From a checkpoint of a small transformer trained on Wikipedia.
Size: 5 heads of 32, vocabulary 771, 3.93M parameters.
Architecture: learned positions, tied embeddings, normalized queries and keys, attention and MLP in parallel.
Training: a variant of Adam for these matrices, 112M tokens, 3021 steps.
Each number is 128 + 24 x the weight over its row's rms, rounded and kept within 0 to 255. Layers, rows and columns count from 0. The size above them is the row's rms in percent of the matrix's.

# layer 5 MLP up, 640x160, rms 0.12, rows 51-93, columns 0-79
size [ 85 105  93 116  92  91  93  96 102 113  76 108 104 102  88  97 103  80  88 108 107  91 112 100  89  92  98 105 100 100 106 104 102  99  94 117 117 101  97 100  95 101 111]
[[104 153 168 100 152 125 104 141 162 125 128 118  93 199 133 132 105 137 148 110 136 169 144 105 113  49 120 153 153 120 112 112 134 116 115 134 175  98  98 142  98 175 126  72 132 117 155 147 107 131 117  99  54 104 113 145 134  81 113 129 124 106 105  89 139 118 145 147 121 108 118 116 108  98 131 105 137 106 130 109]
 [184 154 144 146 143 113  69 126 125 108 116 157 121 160 124 169 177 101 102 111 132 129 113 156 115  90 160 141 133 104 188 109 179 126 169 171 143 108  84 109 113 116 143 125 156 116 118 149 100 117 127 157 106 124 113 118 156 108 107 119 114 119 138 171 119 138 107  96 126 110 145 127 130 143 137 120 127 146 142 137]
 [147 116 162 148 170 126 111 121 141 107 105 121 142 165 165 196 132 123 111 137 102  98 141 130  97 132 128 133 192 108 159 125 141 123 172 150 135 114 132 136 145 139  84 114 153 131 107 113 102 140 149  98 140 128 148 115 116 124  91  97 124 116 115 176 103  90 114 123  96  85 156 191 126 164 141 102 103 138 149 120]
 [175 134 132 136 123 113 130 135 148  85 104 125  97 166 144 154 130 137 168 110 157 111 103 174 156 111 159 105 138 152 148 109 131  77 125 147 120 140 115 127 143 102 137 142 141 134 147 178 151 135 119 156 128 124  74 123 116  85 110 144 103 112 112 107 117 127 125 118 146 102 124 105 119 143 146  77 183 166 117 150]
 [138 129 112 142 130 163 122 154 105 101 107 140  81 166 140 177 125 127 141 108 137 122 146 143 144 121 183 115 158 143 176 109 133 110 186 135 127 128  94 120 129  96 133  98 162 109 153 140 135 164  99 130  83  85  87 140 151  76  94 129 107 124 137 163 135 148  95 122 145  93 126 120 152 172 152 112 144 144 139 167]
 [148 120 117 138 187  80  95 156  96 132 123 146 111 140 145 159 163 136 126 100 138 131 115 174 144 105 141 137 106  87 166 130 142  70 132 158 146 140 106 101 120  89 153 132 146 150 149 147 112 108 113 114  65 125 112 127 132 128  98 147 155  63 115 169  91 126 138 128 104 124 164 168 115  93 150 121 131 175 150 139]
 [164 114 139 158 139 119 119 124 130 109 135 122  69 153 147 162 155 126  81 105 113 118 128 162 136 132 158 150 117 121 153  79 146  80 110 133 132 112  89 120 161 106 137  97 135 122 160 153 156 132 102 153  97 115  64 139 133 115 100 123 147  95 130 146 121 130 101 119 101 145 141 121 136 131 149 114 118 152 125 152]
 [117 169 108 120 108 148 140 135 101 121 124 143  88 135 148 172 146  87 101 133 138 118  86 143 201 135 100 132 137 140 141  82 132 112 143 112 127 100 120 124 163  86  95 143 169 163 156 103 164 141 136 122 155 110 110 163 124 154 127 117 130 107  85 156 108 104 148  99 136 111 161 120 102 156 120 121 100 122 101 170]
 [166 146 106 163 156 123 118 169 120 115  97 152  81 150 149 151 126  93 130  88 145 101  78 164 133 129 151 141 124  81 160 109 148  91 131 158 145 100 109 108 162 102 127 121 174 147 132 169 103 113 133  99  85  97 101 131 144 125 127 126 191  78 117 138 119 112 145 123 141 131 135 126 123 136 146 102 122 176 131 121]
 [171 151 115 125 153 103  82 146 104 111 126 135 128 167 154 172 155 109 133  87 127 113 117 141 130  90 151 131 154 113 158  88 149  75 176 119 161  69 104 110 145 102 124 121 133 112 121 132 110 119  96 161 102 150 105 149 132 142 103 135 129  86  59 143  82 151 121 149 123 115 140 157 122  70 174  89 134 150 112 133]
 [207 130 108 116 144 125 109 115 126 133 130 101 122 102 168 131 162 111 119 119  96 119 100 193 163 146 115 149 149 134 121  87 137  98 108 132 125 102 101 132 107  94 140 123 128 124 151 101 140  99 123 145  98 161 128  95  95 148 144 136 129  98  67 116 112  99 113 147 140 109 157 125  86 116 102 127  94 169  73 162]
 [102 133 120 132 151 145 133 142 118 142 133 103 111 147 137 173 116 123 111 100 152  97 132 176 158 136 132 150 148 129 152  99 151 109 140 140  71  93 112 117 113 121 154 118 149  78 129 127 128 126 118 138 141 104 115 120 134 121 108 135  98  72 134 126 163  88 121 104 132 144 143 102 123 145 140 167 158 139 162 187]
 [148  85 126 169 140 100 114 152 129 106 126 184  95 190 127 132 178 130 128 113 114 124 116 141 123 133 165 127 155 122 157 105 153 101 112 120 136 127 102 132 121 124 124  61 165 137  85 115 140 141  86 122 144 137 131 135 136 127 102 134  88 126 143 167  76 146 125 155 146 138 127 104 109 109 140 140 141 156 148 106]
 [150 109 139 123 122 154 114 147 103  96 112 134 103 145 131 162 128 152 149 112 104 149 116 137 133 149 111 116 181 116 150 122 150 106 152 169  91 119 112 131 158 130  80 112  86 136 150 176 109 107 117 143 164 161 103  97 147 154  89 102 123 125 126 135  98 137 117 114 115 145 174 137  86 150 169 148 137 108 150 170]
 [156 105 113 149 180 150 137 143 132  97  78 148  95 143 133 174 105 115 148  77 128 113  66 140 105 108 138 127 126 110 142  99 139  76 101 163 150  94 116 116 130 102 120  72 163 133 142 151 135 162 106 108 106  94 136 158 139  68 103 141 163  80 108 122  87 105 130 138 126 111 127 149 169 127 153 107 135 175 115 160]
 [147 169 109 131 151  94 108 131 116  99  91 163  97 169 117 162 125 127 144 143 150 119 135 149 133 137 133 128 154 143 135 139 153 111 119 117 108  85 124 135 154  98  94 123 168 141 138 131 121 127 124 134 124 117 109 180 144 124  75 150 105 117 162 112 152 120 109  73 133 148 137  99 174 135 139 132 147 134  96 161]
 [130 138 132 183 140 148 125 157 127 115 110 140 118 151 122 145 144 130  99 104 113 134  60 145 156 131 105 113 146 127 156 114 129 110 130 117 109  98 117  76 144 119 133  67 130  86 150 128 140  98  77 144 130 107 121 131 120 127 137 112 157 111 130 150  92 135 112 152 123 141 151 137 166 107 167 120 114 183 162 128]
 [131 118 111 149  74 126 131 159 144 121 124 126 107 138 145 112 170  71 125 126 100 132 143 121 124 124 150 118 116 135 154  94 133  96  85 177 144 140 129 111 134  66 147 146 105 115 140 107 124 112 176 151  66 105 101 110 141 150 105 130 139 109 127 168 119 135 111 151 117 159 133 124  79 146 120 110 166 143 147 160]
 [119 138 132 137  92 105 150 129 153 123 129 128 138 104 128 176 170 134 122  90 109 120 100 152 160 161 106 120  99 141 150  95 126 142 114  97 147 116 117  74 142 132 161 117 121 113 136 123 131 168 142 126 151 126 105 163  88 123 122 113 155  96 113 185  92 136 156 109 129 118 152 172 104  85 114 147 110 122 103 126]
 [189 168 116 169 186 146 122 122 119 116 143 156 129 156 139 120 155 126 105 118 144 101 143 169 108  96 108 146 138 123 160 118 130  98 127 160 110 132 123 104 136 103 157 125 188 123 141 155 106 133 121 107 121  86  96 142 156 140 131 130 158  92 121 137 113  72 126 151 126 122 108 104 160  98 165 120 136 139 112 137]
 [151 175 133 138 161 123 159 127 130  98 116 135 111 217 144 154 113 126 127 154 130 128 125 139 127  79 131 158 122  98 136 116 162 128 137 115 108 122 115 135 137 123 120 125 135 144 186 144 106 131 137 122 100 130 112 103 123 141  80 119 125 118  89 133  62 132 145  99 111 117 142 123 137 152 144 142  75 116 143 152]
 [137 160 139 140 160 102 129 164 160 109  67 145  99 150 158 162 120 107 144  61 128 126 104 164 120 150 144 168 140 105 137 112 142 102 124 108 138 103  80 127 123  97 137 109 142 148 137 142 117 133 100 128  94 102  97 142 141 105 100 114 172 102 110 125  98 107 122 126 124 128 151 157 174  95 114  82 148 143 125 140]
 [120 144 149 126 140 102 134 113 144 113 128 162  87 155 181 132 135 139  87 107 123 122 123 119 150  70 113 112 124 117 164 118 134 109 131  91 153 108 119  84 135 128 128  74 188 146 131 120 147 112 141 109 128 109 121 148 108 104 117 152 167 108 164 124 117  99 171 116 130 143 112 141 105 159 144 113 169 146 129 129]
 [111  96 143 136 138  94 111 159 113  82 101 156 109 155 129 203  95 170 151 136 161 140 117 111 136  84 144 147 157 109 133 124 139 132 171 130 107 121 112 105 124 153 112  91  93 101 142 134 144 108 121 104 138 133 143 138 169 106 106  96 145 166 107 132 135 131 119 103 137 130 142 142 179 171 118 132 134 133 156 124]
 [130 129 103 113 132  89  90 136 126 141 129 102 115 134 135 140 136 109 142 109 123 127  85 161 104 160 118 150 180 122 147  99 144 112 106 116 158 109 106 103 147  97 151 119 189 122 127  99 159 160  92 120  98  82  62 150 117 104 114 151 155 116 100 143  56 127 125 126 108 133 170 160 147  57 131 107 128 130 137 169]
 [148  72 125 161 161 148 117 140 151  86  84 140 102 177 154 163 132 146 129  98 145 133  96 135  99 129 184 135 147 117 148  93 138  93 138 139 166  77 106 119 133 138 134 105 112 126 159 187  99 100  71 139  94 106 134 136 140  93  70 107 146 114 111 123  89 123 139 148 119 123 149 151 119 121 139 115 154 130 129 140]
 [157 134 128 137 148 110 110 141 106 107 111 153 118 160 124 176 141  98 110 131 166  82 162 149 163 106 116 123 106 126 158 113 163  90 179 176  93 129 128 114 146  85 134 130 141 159 144 102 127 140 130 125  79  92  90 145 148 142 125 126 131  83 129 144 130 125 127 140 124 134 130 123 140 159 131  72 148 170 128 169]
 [162 152 133 133 119 159 122  93 139 109 121 121 114 169 133 112 113 128 150  85 113 130 124 168 115  97 144 122 140 150 155 116 138  93 129 154 147 114  98 117 154 132 150 121 101 121 128 179 150  81  90 159 108  99 100 120 105  86 149 149 149 124 146  99 135 127 117 129 130 117 112 153  76 105 172  87 124 153 123 156]
 [179 138 123 142 164 110 139 133 134  99  93 143 116 153 160 164 131 108 124  91 147 139 139 140 168 119 151 142 140 148 153 134 140  94 131 160 127 117  87 153 126 112 165  93 102 137 168 138 145 120  98 113 102 100 105 158 131 108 132 124 161 164 147 107 110 108 133 146 121 119 122 139 120 142 126  83 127 124 122 160]
 [157 102 146 126 142 116 105 188 124 119 123 173 134 113 152 145 177  88 133  77 159 107 133 136 116 142 156 127 120 103 166 133 149 125 146  81 178  96 127  81 148 117 149 120 116 118 117 124 135 145  69 159 133 140 137 113 143 115 111 147 109 145 156 153 139 100 117 150 126 160 176 154  91 125 111 132 148 142 146 118]
 [132 136 137 164 147  88  86 107 123 126 128  90  96 130 153 109 140 148 108 101 105 131  86 164 183 152 140 187 179  99 159 107 130  92 123 109 145  90 127 120 151  94 168 136 142 150 168 140 116 113  65 151 130  95  86  98 142 126 141 154 154  98 131 147  94 125 110  98 147 129 122  94 137  90 126 106 168 150 128 149]
 [150 124 153 152 149 125 132 130 169 120  84 109 121 176 172 134 117 118 148 103 117 124  91 153 124 137 148 124 174 145 139  61 143  89 127 117 140 117  97 149 177 103 132 110 154 129 178 139 136 102 123 170 126 101  74 131 122 118 107 111 126 102 108  95 156 121 131  77 154 118  95 133  93  93 140 100 138 157 119 169]
 [114 151 114 121 121  83 120 143 162 121 111 156  92 190 148 161 144 159 145 107 119 128 119 133 160 110 142 111 106 163 156  83 124 106 158 105 165 144 121 117 121 118 136 113 156 121 165 149 117 103 119 130 109  85 131 166 117  81 114 107 131 107 102 166  65 125 119 104 129  64 143 140 153 123 131 106 102 130 131 162]
 [156 145 150 136 172 135 146 121 161 134 124 184  94 148 161 123 173 154  94  80 139 112 151 155 115 135 114 126 134 129 156 147 151 145 133 103 151  85  98 110 124 125 122  81 118  90 114 108 135 124  95 167 137  62 133 135 109  84 114 120 151 141 156 120 123 112 129 130 134 115 139 115  96 153 134 135 113 158 129 151]
 [137 168 107 152 102 128 120 137 139 121 137 176  74 145  94 154 139 130 150 137 183 133 135 119 137 102 131 106 155 167 143 119 189 169 168 165 108 148 120  94 141 139 104 128 122 121 132 126 181 119 109 164 123 109 128 112 180 132 154 117  99 134 145 132 134 144 110 143 101  85 139 146 182 151 130 121  77 100 164 140]
 [150 159 132 113 142 140 173 121 158 100 117 119 127 168 130 162 160  98 140 107 127 140 163 139 161 151 179 143 133 127 164  84 145  97 110 125 120  85 117  92 191 125 166 114 176 152 176 128 125 141  91 174 140  99  97 128 111 121 112 134 119 156 109 142 103 111 136 115 130 120 129 140 113 120 113 110 104 147 109 109]
 [162 146 112 121 102  70 123 142 146 104 119 129 119 185 147 147 141  98 172 137 161 150  97 144 156  90 128 117  83 118 147  95 142 100 137 118 126  74 108  64 188 109 114 135 127 126 161 139 140 132 125 141 108 136  76 120 149 138 148 135 146 126  91 121 101 142 145  80 142 104 124 130 134 172 107 108 149 155 132 136]
 [179 128 140 149 163 145 158 160 128 116 112 137  77 170 113 133 136 107 167 129 132 141 114 152 127  71  92 112 162 154 140 140 161  87 162 152 136 127  74 116 138 106 141 105  92 155 153 152  98 122 146 167  86  67  89 125 120 152 131 163 129 147 121  96 140 137 113 133 121 126 147 103 136 118 158 109  94 124 122 181]
 [170  78 179 143 143 159 107 194 125 104 107 121 112 110 151 171 117 126 157 108 163 169  98 115 134  80 119 132 165 117 141 104 128  94 174 105 119 135 101  97 106 130 136  95  97 119 122 170 112 112 108 123 138 122 127 100 147 104 121  73 126 124 110 114 114 126 158 148 107 100 190 166 128 140 127 115 136 108 192 103]
 [142 121  93 120 122 111  90 132 145 132 110 129 112 135 184 140 113 117 159  95 132 107 110 141 113 143 124 137 143 135 169 100 129 114 122 148 140  95 123 117 139 135  97 119 165  95 123 118 107 202 144 120  74 112 100 148 138 101 102 121 165 111 126 158 149 118 120 136 138 163 122 133 116 135 127  99 139 125 118 137]
 [163  99 121 121 102 116 168 144 143  88 125 166 106 189 132 161 151 126 161 101 115  90 129 170 140 118 147 106 156 137 128  94 146  87 122 137  97 138  98 113 178 146 116 101 140 140 120 158 125 167  70 162 123 142  99 123  89 166 126  89 112 123 113 125 142 129 153 127 150 116 124 145 111 129 159 125 110 154 123 141]
 [148 164 154 107 162 104 101 152 119  96 113 115  67 146 141 143 129 141 132 123 159 137 121 132 109  65 126 129 110 136 107 104 139 116 199 160 143 133 142  95 124 112 111 140 149 106 171 126 153 111 100 124 103  80 145 138 131 122 110 145 139 115  96 125 131 151 144 140 108  92 150 128 100 138 135  57 120 146 160 109]
 [131 152  99 115 103 118 159 144 125 134  96 122 128 140 141 127 177 116 140 130 139 150  94 126 140 183 110 135 105 139 140  94 144 110 119 116 148 123 116 103 168 122 132 124  91  95 120 127 130 153 127 202 130  89  60 121 130 104 130 158 134 125 118 121 135 106 125  89 124 139 194 132 113 150 124 135 105 111 133 169]]
# layer 5 MLP down (transposed), 640x160, rms 0.109, rows 51-92, columns 0-79
size [ 97  83  92 115  82  87  71  95 103 102  86 116 117 106  86 106  98  92  96  98  90  75 110 106  81  93  94 103 107 104 109 107  96  94 101 122 127  96 101 103  90  97]
[[164  91  87 139 117 110 133 130 117 146 122 122 104 122 114 178 188 158 101 164 146 105 140 140 132 142 142 130 120 101 151  99 149 160 116  73 163 131 135  87 104 167 137 131 133  92 147  97 132 111 160  96  88 154 106 143 160 119 135 174 123 163 121 177 154 144 132 160 134 142 157 124 118  95 127 142 114 105 113 115]
 [108 128 138 138 154  91 156 155  95 147  76 146  94 127 143 118 107 133 123  96 147 124 130 107 114 178  94 144 120 128 168 132 118 130 126 113 138  93 159 125 139 135 109 123 121 122 169 102 172 156  83 113 138 145 153 109 140  87  88 117 109 162 111 153  99 115 140 139 121  98 125 119 114 120 131 103 117 132 135 168]
 [ 93 120 125 151 150  79 110 127 150 144 149 115 139 129 146 107 152  86 153 163  98 135 127 154 124 125 112 134 119 126  85 141 113 150 185 113 141 156 108 126 130 152 111 165 182 123 113 167 117  85 119 194  98  95 137 103 146 190  95 124 105 122 151 106 130 127 111 114 129 121 125 139 112 132 104 111 130 120  97 113]
 [ 98  99  88 168 168 142 178 159 128 104 178 109 144 105 168 102 124 116 145 108 127  77  81 154 115 129  93 164 122 160 135 118 109 141 169 141 126 131  91 124 108  87  96 109 143 116 123 159  94  93  84 107 129 149 111 120 131 116 138 121 135 110 141  89 122 121 115 138 137  89 128 133 185 129 127 101 133 161 111  69]
 [130 126 112 177 112 161 101 146 145 105 107 154 139 160  92 101 111 125 119 110 140 120 161 154 150 149 122  91 130 148 137  84 106 165 130 127 140 120 141 119 171  92 168 103 104 104 145 103 132 163 125 117 103  80 116 132 160  84 126 122 133 139 164 107 105 141 135 118 135 111 155 124 156 119 134 103 146 166 169 152]
 [119 142 148 172 126 107 128 135 130  82 120 149 120 130 165 164 168 106 106  82 125  68  85 126 128 112 125 149  99 163 179  83 128 148 150 142 146 118 131  85 163 165 145 164 141 132 105 111 112 106 114 144  97 121 111 122 146 102 108  82 174 126  90 165 102 117 142 136 117 119 130 123 113 118 122 114 156  95 106 145]
 [143  98 136 170 136 108 142 151 141 126 138 155 108 173 148 161  99 139 105  98 134 115 123 137 131 119  95 150 175  99 145  81 111 143 143 152 157 122 117 153 170  87 146 168 129 112 116 126 166 109 122 121 115 105 133 144 151 115  94 119 149  51 116 141 134 139 101 137 163 141 119 116 119 115 172 142 136 142 133 149]
 [113  93  95 107 146 118  94 137 137 121 135 140 112 105 149 156 122 124 127  99 107 137 163 108 168 116 135 133 141 137 130 107 115 153 134 197 125 132 109 165 107 174  64 126 128 105 116  65 101 118 153 116 146 141 110 156 117 164 157 104 155 135  79 163  85 125 135 123 127 168 158 147  75 118 141 149 128 161 122 144]
 [165 139 133 171 118 128 155 123 125 138 156 118 144 140 149 160 149 117 145 123  95 143 118 148 136 142 136  80 124  93 138 112 131 126 156 143 148 108 160 118 122  94 142 122 136 127 135 122 123  73  98 110  76 126 137 124 123 126 130 158 124 113 123 150 118 146 130 147 129 138 109  66 130 132 125  87 138 136  85 123]
 [143 144 137 144  95 112 161 132 124 157 109 128 101 113 121 109 131 122  91 116 135 105 120 141 129 119  90 145  92  98 174 155  96 154 122 118 117 101 150 101 145 102 101 118 114 139 144 130 159 140  68 101 102 146 109  60 151 130 143 114 126 124 157 195 149 145 162 122 132 136 144 149 158 145 118 172 151 141 147 146]
 [121 123 142 154  95 152 145 124 141 102 117 139  92 145  95 151 107 143 146 119 122 151 168 109 122 147 182  98 115 140 154 125 139 175 167 103 134 115 178 125 139 150 116 140 120 129 102 125 123 160 113 109 154  93 162 167 128 116  98  84 104 163 145 136 106 149 126 132 126 153  76 183 185 162 128 125 123 146 166 117]
 [124 150 112 132 132 108 146 121 172 170 133 102 131 163 107 165 149 145 114 120 142 114 134 142 118 103 122 128 164 147 109 126 135 132 145 125 123 181 130 146 136 158 193 118 120 126  64  92 110 134 121 129 146  90  97 129 114 100 169 143 103 116 120  91 165 120 100 143 133 115 146 151  97 100 110 173 175  98 162 148]
 [140 129 144 126 120 121 118 137  75 120 131 132 121 141 132 139 163 134 115 129  97 121 149 140 172 132 124 138 162 145 155 112 122 170 165 130 143 106 131  78 137 154 120  80 159 117 109  77 181 116 125  96 149 117 119 128 157 128  86 103  99 109 115 165  89 157 140 146 135 131 129  96  81 131  93 126 151 131 106  74]
 [107 121  96 125  52 157 146 141 120 100 128 125 100  91 117 127 144  86 142 118 128 147 138 109 119 140 114 126  98 161 140 115 152  90 122 124 114 140 109 183 129 142  97 153 143  69 105 112  89 146 136 141 159 113 139 159 121 109 134 124 121 148 127 186 122 126 140 142 108 120 160 137 126 152 117 143 126 122 123 164]
 [164  80 104 168 182 120 151 138 169  85 112 159 125 154 121 156 146 160  95  50  90  90  82 136 118 117 137 139 124 128 121  94 133  96 147 131 136 110 108  88  97 143 127  93 139 105 163 138 152 122 112 144  98 132 136 125 138  73 109 116 162  71 109 111 152 148 142 156 112 109 149 128 143 139 172  81 124 152 126 103]
 [105 113 127 127 127 111 132 131 128 124 164 113 117 141  84 109 111 140 136 119 123 157 167 123 119  81 120 122 151 144  99 125 160  86 176 118 108  73 180 126 126 123 146 142 122 128 115 126 136 137 150 144 135 177 172 136  98 169 115 145 179 140 121  96 111  98 141 108 132 110 128 135 150 163  89 121 141 108 113 141]
 [167 134 116 104 129 142 124 118 132  92 149 109 145 103 130 158 135 101 169  97 114 134  91 128 163 106 113 109 121 109 138 108 107 128 150 115 160 123 125 127 181  82 157  84 183 100 124  72 127 128 110 123 123 114 113 164 106  99 110 125 136 162  96 132 120 107 159 114 162 111 179 139 127 130 170 125 155 135 111 172]
 [116 124 126 128 157 122 103  89 140 156  85 138 111 127 109 125 130 188 148 120 172  94 167 112 132  76 151 144 115 108 129 173 143 154 158 112 127 104 124 132 110 192 135 127 132 107  94 106  72 181 146 105 138 159 122 113  95  59 138 136 116 153 160 125 126 126 182 109 132  93 129 129 132 137 128 143  95 151 150  90]
 [130 129 153 130 147 158 136 106  95 103 135  67 138 132  85 131 100 123 159 142 156 162  92 148 138 162  86 164 146  90 143 193 148 116 139 130  86 110 101 172 130 158 102 136 104  97 122 103 109  99  70 128 140 114 125 123 154 131 121 160  91 119 118 137 159 141 108 106 134 103 163 135 152 133 142 113 150 129 165 157]
 [161  88 156 117 128 165 198  98 103 115 117 122 169 106 133  96 135 119 121 137 107 151 147 137 106 155  67 129 114 141  96 126 119 122 128  90 155 133 148 114 157 108 109 124 151 148 108 131 110 115 125  91 113 106  92 154 161 142 176 126 139 113 135 118 118 101  97 157 125 136  78 108 159 146 133 142 110 118 131 143]
 [112 101 147 121  87 144 125 117 131 182 121 147 128  93 145 112 175 150 128 128 121 103 123 148 144 135  95 119 112 134 135 133 115 126  91 141 139 124 149 108 195 106 164 144 138 109  85 134 111  77  92 112 160 170 115 149 114 122 132 144 146 144 144 147 105 145  99 122 118  94 133 129 105 124 126 106 120 160 130 172]
 [135 136 133 127 128 127 112 130  97 108 147 130 119 117 122 150 155 138 136 113 125 145  85 126 119 160 138 185 158 102 110  87 132 122 149 144 130  98 139 122 154 138 116  98 167 139 129 131  99 146 166 111 100 130 108 137 157 118 137 113 147 128  92  85  91 170 136  92 112 104 175 109 129 141 129 173 147 142 132  69]
 [ 97 165 131 203 144 108 106 118 106 107  96 135 120 147 140 100 152 105 119 139 141 128 126 109 116  87 121 123 149 168 146 140 133 114 132 141  91  98 112 121 177 140 118 123 125  89 106  99 117 124 100  98 106 126 150 149 100 154 159 125 121 121 113 153 117 115 115 150 152 132 147 137 158 105 169 104 112 145 176 103]
 [122 123 162 130 155 101 133 105 160 117 129 111 137  96 124 133 104 133 157 135 116 135 130 142 121 150 145  68 155 131 137  89 156 149 141 159 153 118  97 126 118 145  98 125 141 117 183 102 138  98 163 124 123 124 156 175 130 120 157 115 103 127  74 160 117 162 168 133  97 130 118 141 103 114 108  90 129  98 128 132]
 [125  85  63 137 160 145 153 120 105 146 148  58 157 150 127 131 105 116 129 107 154 139  92 111 125 117 134 124 124 145 158 113 170 121 117 161 102  93 130 145 120 133 131 140 102 150 103 112 131 140 101 165 184 116 102 115 156 167 115 144  80 129 176 128 129 137 117 133 141 140 120 126 127 134 122 132 114 127 174 125]
 [127  93 151 169 161 119 129 132 139 139 116 183  92 128 160 174  89  95 147  91  97 162 144 156 138 119 136 122 129 156 152  87 113  94 136 144 130 117 124  84 106  93 138 145 100 124 146 121 111 109 121 182 106 116 150 112 144 115  70 140 154  87 132 122  84 127 112 156 111 135 116 130 154 119 160 150 107 125 133 131]
 [ 76 101 103 119 161 121 141  94 119 109 102  94 109 119 110 126 104 138 106  84 153 150 118 134 119 157 130 133 120 128 169  92 117  91 127 148 119 144 120  93  68 146 144 143 113 138 138  76 115  83 131 118 134 124 110 143 167 128 137 154 125  83 123 126 143 108 149 141 140  84  93 133 149 131 154 145 149 131 125 136]
 [138 120 122 118 127 140 194 145 117  90 122 107 152 120 112 131 101 154 139 173 138 136 114 144 113 121 124 126  97 162 163 142 123 139 135  97  95 133 143 107 120 143  57 152 177 118 149  98 114 114 152 144 130 171 149 117  93 157 176 119 135 112 133 143 140 103 138 183 136 148 131  82 141 101 123 137 103 120 117  96]
 [102 120 149 134 128 131 127 122 124 121 120 144 141 128 134 126 168 133 128 135  92 147 123 139 146 110 120 109 145 176 147 120 122 136  83 136 139 114 127 117 148 106 114 114 164  87 152 127 141  99 146  95 124 173  78  95 146 173 127 129 168  66 127  87 116 144 100 106  96 113 135 107  86 132 135 149 169 188 139 133]
 [123 105 149  87 104 163 111 161 127 136 129 141 145 120 136 156 163 114 175 144 136  93 136 134 152 140 157 144  93 102 148 125 103 167 105 115 179 109 147 119 104 121 157 151 133 139  93 102 124 128 121 119 154 142 135 130 143 121  89 177 109 128 132 136 163 110  86 123 138 168 126 120  77 115 139 145 142 110  93 121]
 [121  91 129  92 164 125 121 126 120 133 135 120 156 125 127 100 137 145  96  94 184 132 114 114 131 149  93 140 156 128  94  90 162 122 140 159 117 135 137 141 115  71 146 111 134 153 156 133 107 119  77  87 151 132 108 112 146 154 124 147 151 130 102 154 127 114 119 115 145 126 173 130 103 157 163 141  89 162 120 100]
 [117 151  91 118 162 127 151 104 107 143 112 120 183 123  76 126 144 148  82 132 168 190 116 119  82 160  99 161 108 123 114 169 159 116 125 118 106 174 137 155 100 137  94 150 116 109 143 149 144 127 100 130 139  93 163 130 117 147 147 125 113  96  69 141 130 104 105 175 141 131 143 145 149 155 151 124 135 117 124 128]
 [145 183  85 171  92 137 185 155 115 107 122 132 132 152 110 140 117  82 130 137 115 120 101 131 101 147 145 103 117 112 145 137 154 123 154 123 143 158 129 115 130 109 152 149 110 165 146 154 178 134 101 130 144 116 158 100 141 137  88  96 122 152 108 157 119  84 127 109 122 128 155 102 138 157 132 117 133 147  97 114]
 [152 137 160  85 120 128 120  91 146 152 185 131 124  82 104 145 102 154 107 136 134 150 131 128 167 100 122 162 128 103 122 148 113 142 173 136 105 129  77 107 134 140 120 112 123 110  95 142 125 131 138 112 154 137 124 126 151 116 140  60 164 117 112 114 101 131 132 167 175 117 150 161 120 140  88 176 127 100  97 149]
 [167 141 128  87 119 138 131 102  74 170 134 144 159 136  91 169 117 124 127 123 115 119 149  96 106  93 105 160 120 138 114 181 144 149 136 122 102 125  93 138 183 108 111 126 128 135 158 102  96 111 146 100 118 153 131 124 133 125 106 103 156 133 126 138 125 110 134 153 118 134 163 125 114 125 111 149  85 126 107 124]
 [149 144 119 117 122 125 120 104 147 152 134 111 121 130 115 102 146 140 122  97 102 117 163 110  91  91 132  88 131  97 142 106 136 133 144 115 108 105 146 137 102 143 166 146 157 180 142 107 149 167 141 132 134 153 157 119  92 161  89 151 111 136 110 122  94 199 115 109 115 108 144 139  75 165 133 138 126 157 113 104]
 [127 132 134 150 109 122 151 115 123 160 110 163 162 122 184 118 157  86 143 149 123 129 110 133 128 116 140  91 129 143 137 181  97 141 150 112 126 162  94 132 143  92 148 138 122 160 113 139 112 134 127 156 102 144 153 123 187 157 130 148 142 152 139 112 107 122 144 113 110 118 186 145  86 167 141 102 114  96 139  97]
 [154 159 121  88 121 105 195 123 147 139 130 128 122 125 159 129 111  94 141 159 111 134 150 101 101 145 113 140 141 156 149 107 144 131 166 140 186 121 121 131 142 162 105 108 148 143  93 124 121 102 151 135  83  98 138 133 130 148 187 141 114 112 166 133 114 155 115 177 135 111 150 131 121 136 138 102 121  90 120 104]
 [178 127 104 139 153  96 115 130 136 150 168 122 177 112 116 125 117 118 120 147 136  96 149 138 162 129 163 125 148 112 133 123 148 112  98 126 101 120 144 130 132 129  95 121 136 126 135 123 157 178 134 152 140 102 108 125 109 113  98 137 120 109 120 149 164 132 126 120 131 115 150 138 144 148 155 142 130 130  89 164]
 [151 104 140 142 110 125 116 143 107 120  85 107 154 115 122 100 160 122 108 160 134  88 169 108 126 158  98 117 147 153 118 141 108 149 181  92 159 145 145  93 155 136 123  85 130 103 156 125 112 155 127 152 147 155 132 118 137 127 115  91 122 101 118 154 152 167 137 107  91 109 145 145 161 119 144 144 105 113 150 109]
 [174 163 131 134 123  92 144 139 122 101 140 137 140 147  68 112 105 113 105  85 148 152 134 128 135  94 101 114 148  99 121 122 140 130 113 157 140 132  75 106 139 147 100 145 147 144  82 149 139 142  76 117 104 174  99 105 150 149 162 186 179 116 122 128 168 171  97 140 112 107 124 160 153 114 156 140 132 149 117 140]
 [119 189 131 132 152 126 104  76 168 137 104 113 140 123 135 165 122 131  92 123 124 133 165 164 129 136 102 132  61 153 146  92 122 122 125 129 128 104 132  91 129 107 111 119 143 122 169  90 135 125 142 115 119 137  93 114 110 171 114 128 115 130 109 147 112 182 126 116 119 145 111 131 136 139 128 133  94 122 127 115]]